python train.py --hidden_size=256 --head_dim=64 --norm_eps=1e-06 --optimizer="muon" --learning_rate=0.00502 --lr_mult_qkv=0.5 --lr_head=0.00618 --decay_fraction=0.608 --doc_mask=true --train_tokens=412000000 --dataset="wikipedia_en"
Each number is 500 + 40 x the weight over its row's rms, rounded and kept within 0 to 999. Layers, rows and columns count from 0. Numbers have three digits each. The size before them is the row's rms in percent of the matrix's.

# gate: layer 7 MLP gate, 1024x256, rms 0.131, rows 925-955, columns 192-255
# up: layer 7 MLP up, 1024x256, rms 0.129, rows 925-955, columns 192-255
# down: layer 7 MLP down (transposed), 1024x256, rms 0.0313, rows 925-955, columns 192-255
gate925 074:505551389523444498508517559520539479501517470527587543512529511444428505472515553456569525503446501503557479449488512497551474517550554505520508560515429489411510547521555465595519549541473475
up925 090:446507468463497492527427474512522461478452558461540540573446507446490466559507520507395488493495514454484587498437514488462461557486483502499513462448567477556481527468499552425431570520507475
down925 073:575465475442478558507568441472555469503518463540522500525558454574508506545467516461469503577434485490519477536601481503534449506441538508439473528504533502488542565600483470521555528454503544
gate926 103:462482526459502530496520465471495510432518532531518496486452479510427515491440501446468437498508524603496496463432502531478498496526425551513529458501496531454563500484530498584522553468458493
up926 107:467465454485518451461532439494573550488490532519481457511415512519571444469548472495465436494460494505498550502514525579513486477467481550515469461534424539503524476435530512538500547444485443
down926 108:479549513490475495512504478469547515445454484541513456574584531540559443517464560538561508527490489450503517544441515542426539499476537549503569487450489605531477557476509480500553534487500465
gate927 088:571482505545507506544488494508543531531440527482529577479458529509488490483441515526515570545424484484498424459517551549471507486527546514511625476506479488454523415500500467453579525436510491
up927 095:545454449504494495545447534420484535545528520481494551470453479489469513547523480504487503579563481490543552454494477482531578484474465443426549456518522575582530457520505498542542464473509555
down927 090:508478497442584550454613544520552521435520548521486549504513576511560471498449524530452464495450556457468491513452472485532465487489508494490502501524444523520479487539481515460468495531503571
gate928 119:498549484522417499477461446491432483510579493499533466529452402441447498559457499541434468516528478515530505518501468514459609490509511528455463475435489461578500498501494443476477515512493456
up928 116:567517570513557473604531552551488527499453544544498471510529491519564521554518592499461492518517562537437498540526420459484471508464468528493512513455599443468493552519525492484529485519439618
down928 113:525538516548512548488520432542553488495488475559529572501537483508508471528495529543516498474548510556506549541500465544522514497552515541484549562449580472553581415494526502473483489474448569
gate929 072:499399552487466478524470500451401486475401523512553467522522443515531480478561572494476467443497465526460561535472504556509462489550544524502473517502476526484457497532497487589434486488520491
up929 074:549461413559508563497500471484484470416496456518562527522548467564465477480529445569497529505498497549508547502482445512518492471470506535506527526433481580483464498502500474485430470532478494
down929 077:467548533531494440454538478511501473453505512515501528515451563422451490494484504540520503502444533445490530527562528496451511484556523516404474462516455500552531497510505441515482565438524506
gate930 113:502457553441487504515457475472445385500532537435452604475545484439487467510419440512564474500485463521513485494512476498560515516488443542569468510529500469571545466525469498474507444514536557
up930 107:541460506463405530503481493450526513516539524549434481439485483517525460502427481473557445439548401479530538469504513511573478550497487476539546512518498484494556465455447522438567492522434535
down930 100:504517466476515531522547426458485479492485478567453461569433476468433507440619484532486567540497539485472523522454502531460517440530493504449468466506428421475511509470511460517542558486559473
gate931 098:502515551505462494563548525494519473526495442464461493538578520508464487523493503492463471567546540474493533477535549474497517575498474454489455556508494506536413460524558443437503534506485510
up931 096:470463466553529535455484443541469516534479505437569550518483499466463531468544536483582456471433532510505501519512453530554433459519471591503510441440535546449581483537537496493511480510498542
down931 094:517557500548504520505472436477501537468481491493477397540471499487489511468612592488485543536540503539554534508509516475523554633486513509503489444500460429461510520483467487544524496422475417
gate932 097:478524513465485443513591467516438447448469466410578465456481467567494521469535505475532549502499379508488512492536507551408485516498525477518506517540547556454485515591506520559522551485509510
up932 103:489472476536503487481533487553461466585586489473533417476459471563493527477596491434478488518521523500469503527531556502463493541561410498421487527542489492524535488460459485452488484478466504
down932 099:462496580499422516540547419390526519474470517532478527472508551555501484527495517467481468471439402503461505487571478538524521508485543524448482465492482463586466492570476464502498450525451514
gate933 110:500490502481586499458504541429515468548471476517460512524468508556548538567517445529563489499468565440490479464512531543525442488511592508454517538503512502387494469499413501468576391502463452
up933 112:494498512478466455494456497513522485539527472530517528461475503510557508527487481479451531566455438539465485533573523531527462527532509430500425410492571496465422565455440490516483494485408500
down933 117:481509445498454567487471482531486437496556434523488460532515546457524536503543524533499497483482525517545458611505488520568491518473520574480517489480467496477469492505433513513545461494483464
gate934 095:492456573533557527536506455506552507567573529486582453550572511500509498519513480569583459464502504476517477522552460469561527577522479457446451559556551508544450489478462497416518438565503537
up934 093:556403562505547456545484519505473462427510480426580480560549594515469512530486505448485529447520527468420483456550476487522508493478512529483508565418515542523485525483481463458476525467457522
down934 096:552482497510443516484529465516513426439560487568548558443484559471536493455513490480505448517459527491563475485588568438588500488486526468479532563530563496537414484450517489513490490499530586
gate935 103:508476431519562523550570529478487530498475479507555526522499506517467506580483474455475384475518433508419467489496496474489538541500514571427452473624519446491504474517480496501498434499488464
up935 099:421514499500542559522481592525490470502499547478501519513509511511460550545561512532458422497466537449521536602500513520473452523426533540455517436423491501515471434422538476444525477492518520
down935 102:536450489483528474518487502482561513504470481560534490443514588468429517462526462538537473461497518457444517541534471527543500552514507503524508512472466587545590449505505493523508482477454465
gate936 096:517472472502560461470527479533500550504505565462516491497544607479479431489487480439479539477540484474420553499489470562493555423543511580491427549588539468425497531471567393516476504506507491
up936 087:463425487479488470556493464429489452509482475604430519530558445496551508477559472499521507523524518475552464509492587531441456516569513506563486464502513399509500420494520497537545516479447468
down936 100:472534479479438496515461511457505467521522494496560518500510521519488525429429521518437490498461491454443537517483543486623506535424547547517521512483472465451494524480591572446447578538419480
gate937 100:559531509476479499490572560420439490464528460546522521575529553502456456506499539481528484479473499523437489502439571503466514488509493482449523537484551446534409491508519440549528652474557549
up937 097:485524489439525476507595476508498494469514513529466603446529532504519508477459457514462429539448487489443454513467509472509509456431416373490486536467453437471560465469465506481509492518549485
down937 102:539409483497502522502447474501502496527541564501492453439549503474525480566512445521522472485497414460490527408523532524499629513469549487505436401487513544488458508494463536540404484488447449
gate938 094:527464501448541430514549440481500621511518515489477489541532582511508506419500422548510539513512503457533554550477496501525503491465461468535498454539557450535485524481486437497480530448561545
up938 095:484530516457481541570515508468497570482466485549420416498498518501509498370540527519471561480511485463641510475451489439518502533502491554565553477464456466520448476453557567474454593568528568
down938 098:535469495512506485529528543491462480506509463511542561478548423554497488470457484519457487475550558477437491534429471483468547485375517575510514461505503526534519441580499550469525443468481528
gate939 097:500560495515529578566539514513547526552571476511494475543508547527459500468494481458495529481527493517583515446491582501588536509503547495481556483507525509579528510419530510515520532472507493
up939 094:512457478482470594562461521493482485469553480520532473455479506457501458468538485511524588459507548471483546467459508527466467536501445449521428478518497538542491488486482487499453517548489453
down939 099:449422466441481475464491479535513419509531539478482561523473529493548489521535504541436463443451490493533505476510523530436452472477541476495432539479481481479451558542478460487516467507464568
gate940 102:467526492510478497456527496512546519495459486439504489448442475519487506521460510471513535622506535504491552453497538482477489466594570517517511463481453477477500500540542456422465478538460462
up940 106:541587566452547398486438464566535502455494478524494456484521535504457490464501501541580507546497463513437507422508541562543534478540461520478475443549452552483497476514461444499551575492492412
down940 104:471454516558508479493441489529422531497559526582498520596485506494456489516458509486498553541507492485503534494536502524523535495453497466473529478481525498495484512521572406587528474502472439
gate941 104:452465468489460468489446490475407493462552510499513547473444552493513501509490503473481465495486561520490498504542600464538501558556510518542504447520501538494466460476513491460518584504499500
up941 098:529590476492405514545471540548570518590454493475508483503456522561518520474533444542493490501450484504492569443560497491498470458558523493501529507489455444413491401490460421423536524468497503
down941 099:519562482520510478520568551514582482491425467504479428550453524473491523501575534476564541549526494540474578515509526467493560527557486453461521506401542499524529545456469555530530505486474489
gate942 126:475461558521562526532562445497547494491541403539464499521502468519449548545451553531530443457558504574479467539447471556414566470474474425479558489523489522480478467449536524449567465501485483
up942 123:509513556510508555488550543468487532536521479571476405513554439494541522507556428431451557479576406469474515498422498518474502436497438467551532579513480499539498536523542577432556429523496480
down942 107:449484496492491494511510510439480539497543502480543554570532464498570467543474532578497400528571512510513457567485491528453503483494557521552511501526490482495423507509470431442444485484408568
gate943 101:407532505533522409463470576507502535458515527491514458420495531465487589539501467490511476505475431481407606497485517500454605498517476526499506458505533444560523504497514498485461500468520518
up943 092:520477484542517454435431596479489506538502510454544551538458502522477486646491480432541469467498508501502446474524450503489523431548515514542485473499515546483438478472485425525507531463429514
down943 105:512534543492498516529526505535517508463445417474512426501497514500542502565454542466545526490521436494486533518474515427476484499422567510464520469507516434464539476487428606477540470552510427
gate944 103:504504558555530467497546497502416536477464505451497477526531441522520483576538481490486480664472476504529542490479476565544526601462475473425472551482484597476506546502524438456434499497518479
up944 093:545488484504573496536448594575538457518505488518539482487524519465543496487470427523489501516471490451478504399475500460436536492562535475535446463511491504464518463509448521490494553480448455
down944 099:578530491484596472546473516544455515506520513483523526512458497504492570491483460456545505520483501551501544462471468477437507502472509544487524453495584577430512540487502452548420522547480501
gate945 096:545456509459521458437574530485530429539565593488509552536532464470562500459503477541475499495558449490470560510515541513518448568503497537463471413492538516531471512515491507517484483486468454
up945 097:460523549417535503533514513405525469493437511503577478461551486439564421506564461478474476568546505487492503496421536577566537550521538454572467412504489474512475484526443468539515429443505509
down945 095:491471531452515486463494507538494449508567487469448549543513475467498554489459445530424480499463530438423532487573486511575482498418514525474504470533546514493424519452474535424471493516494495
gate946 117:460491406522518458494511457455530457537483454526600570450483508512484546464477526433517476513470571550467463518451506554461509491459467468495448462475458461473531413436498516507434478437464499
up946 122:505428428564556489491515498498523512548492494469479567513482540446456522508447469517499446424533516440432549467489515475494458515480482448530493513565449470423510510447489496502507475510533493
down946 121:443421511492481468497531470496453477469460507523544536453529545551530515475515486549504527443493476478540438616503488532504523498461456480546458534543461549568510519602492535472520435487524484
gate947 106:490524606507477590438522380551519551463546455480490427477470517520527519473526489423544488443527402465480544520491574495549490502558511538464519439516513502518550497528495442495485512498505476
up947 098:431531535451511492410492528481554476466504466503542512444495504489496481438465504536479550503538565494516483564536614518504516544435469518564510458481527478490404423440502503552499604442441550
down947 102:471512531495574488444497516502533502532487537452496492507428469505482455469448454441529504515417535558555549501576561515489517569553527500521455481493496477473490484427558475482443498481504492
gate948 099:529554542471548439507484481476455469549457459508498456476517519522535459487464458523514439584534513559512467514504486556526526467466512557510564483559460496494518450522461525475508539577461531
up948 098:475547506545468498510541534525498505462527472565547533415510484512428489554466495487474537461521470452434490548543587470501425479533396476539450547510519514459520494455516507484492561480483523
down948 096:550495535495550519476509517502433495519531479492522476479467478558518517483545507503505465501568541489504532560401474528485501530464553550498506490496451495433472568503471501492527460607487448
gate949 088:511442536520511537478516535560430477484470490505501510430531500498536487510520470525431463467449513516476528503523561483544502509555573401444480511580455484522490590536495494436525506550421476
up949 090:481517409487473484559507410498481499423480476462532553530543501525482538515598500429358456567438462495435529538458546451511500525495507463458503477478486467487500481488454511546570480465549558
down949 073:459470472485585465520477562455524507534491494505584455474461470483484501504493589456524550475524436562477487467461517520484457501511567529516487529466491539503566495454503505490391575467508543
gate950 093:448507480467513468503469472538551543532495501460445500468463556485446474544428482586527557483505487477459457521520484491499540450465500460530518508513441514492451467512473478590525496461533461
up950 095:497554532514514496533487559546521476549499511499550512439497518511466549550481464507480519487471510449468457496483491502499503526476535479450461473559502535537531463493502495479599530471471446
down950 095:511496491495570542501517448513470516565518506567412496567543490503540509433543526554507492555538566516570394495590510430561452444522509491548507450527506473515516509512566509453485480472553493
gate951 112:504451477562491440477532503433494484507536538470565452530477495531509473503530474520535514481512519470458471472482519464465439493523409437498544525581461405547498512503432524566603451472463517
up951 111:576459477591482489531518541527465513481421522511533554459505487450499544544492527422515483492477463421472504531524515562481452454493483489469484435483562477503537542454462543470563562510528460
down951 109:545521499481523497490513470452508508458483542597481481437461509462527495452489460529515457451518500506450415531459593505461479474457478484507479525521572432607509502551404495466505577534508584
gate952 109:452509453576531534514506452525553576478469530533526556533515493508481467501531484540561515557502531481454507539454571535468600434512418521536566529483498460531479432483499477530562524472447465
up952 103:507535531511488479555540455555570469490506485449484481446466426506465479565498340554500526494481511515497501465511560532480506578558480518508506579505498487546565521479461469580450499510479510
down952 102:505492582468498530512556538484438544458480510515492502479511427505504499590461521537441495523443509546449528476471469489540528518493490460490521493494408509504465513515528497519508558518483414
gate953 112:543449449535480480507511455521415534515486462529552480461430526487546469487475453471529485514554479541512531492517540464446451485536524481515477577520482483536506553449448502486486525539447494
up953 105:518488469554533505407525382504573462475476419574518547468457570494482503460512437503486524478497543518498515456503522455535475504467410524487495566520547556480468560530494482484462465488541509
down953 108:513492499524515538477455490483495509583503538539471512488446451483492515472481516498473454446480514508417453541580514403547474485506547494475481486515509377516507473538478494473535497481454573
gate954 104:444484526555492552532451412489554502585570531461505494484490467522564505454509472463600500480488495470495470580501486598529542449567519509431536530477475500492496508439488455464560484485465449
up954 106:555499501480485481482566540504417521463555505488525524542439513449497552497550555505571512474439526572538481488485513507445518519535470519515521523470420440500555545484439512445463444443563502
down954 105:528506516494519569551451550520507568497455503468562513558492570522528535477561563511577565485528476477533494532434520502445556470465490505526495551544514501458514533472485554511486581451446516
gate955 099:428517493515540489433520436581531502546532469507482424492437517507491504570477489550494606565453573510520540520485569492561542429543480518457456462501484458539515594497514475504497550508511394
up955 100:460472516497486478501428469502540452499532489508485591529453501556494462548514492459551436498626454407563563633477481496459510546506476479563496536526509474505535438452467564426506452567447485
down955 099:469496505504507501460474516454455468419524538538526509469482486581499492550446445526483504476489448536476480547490495473504506469532491529524511550482557533480529482498562558481506552523435494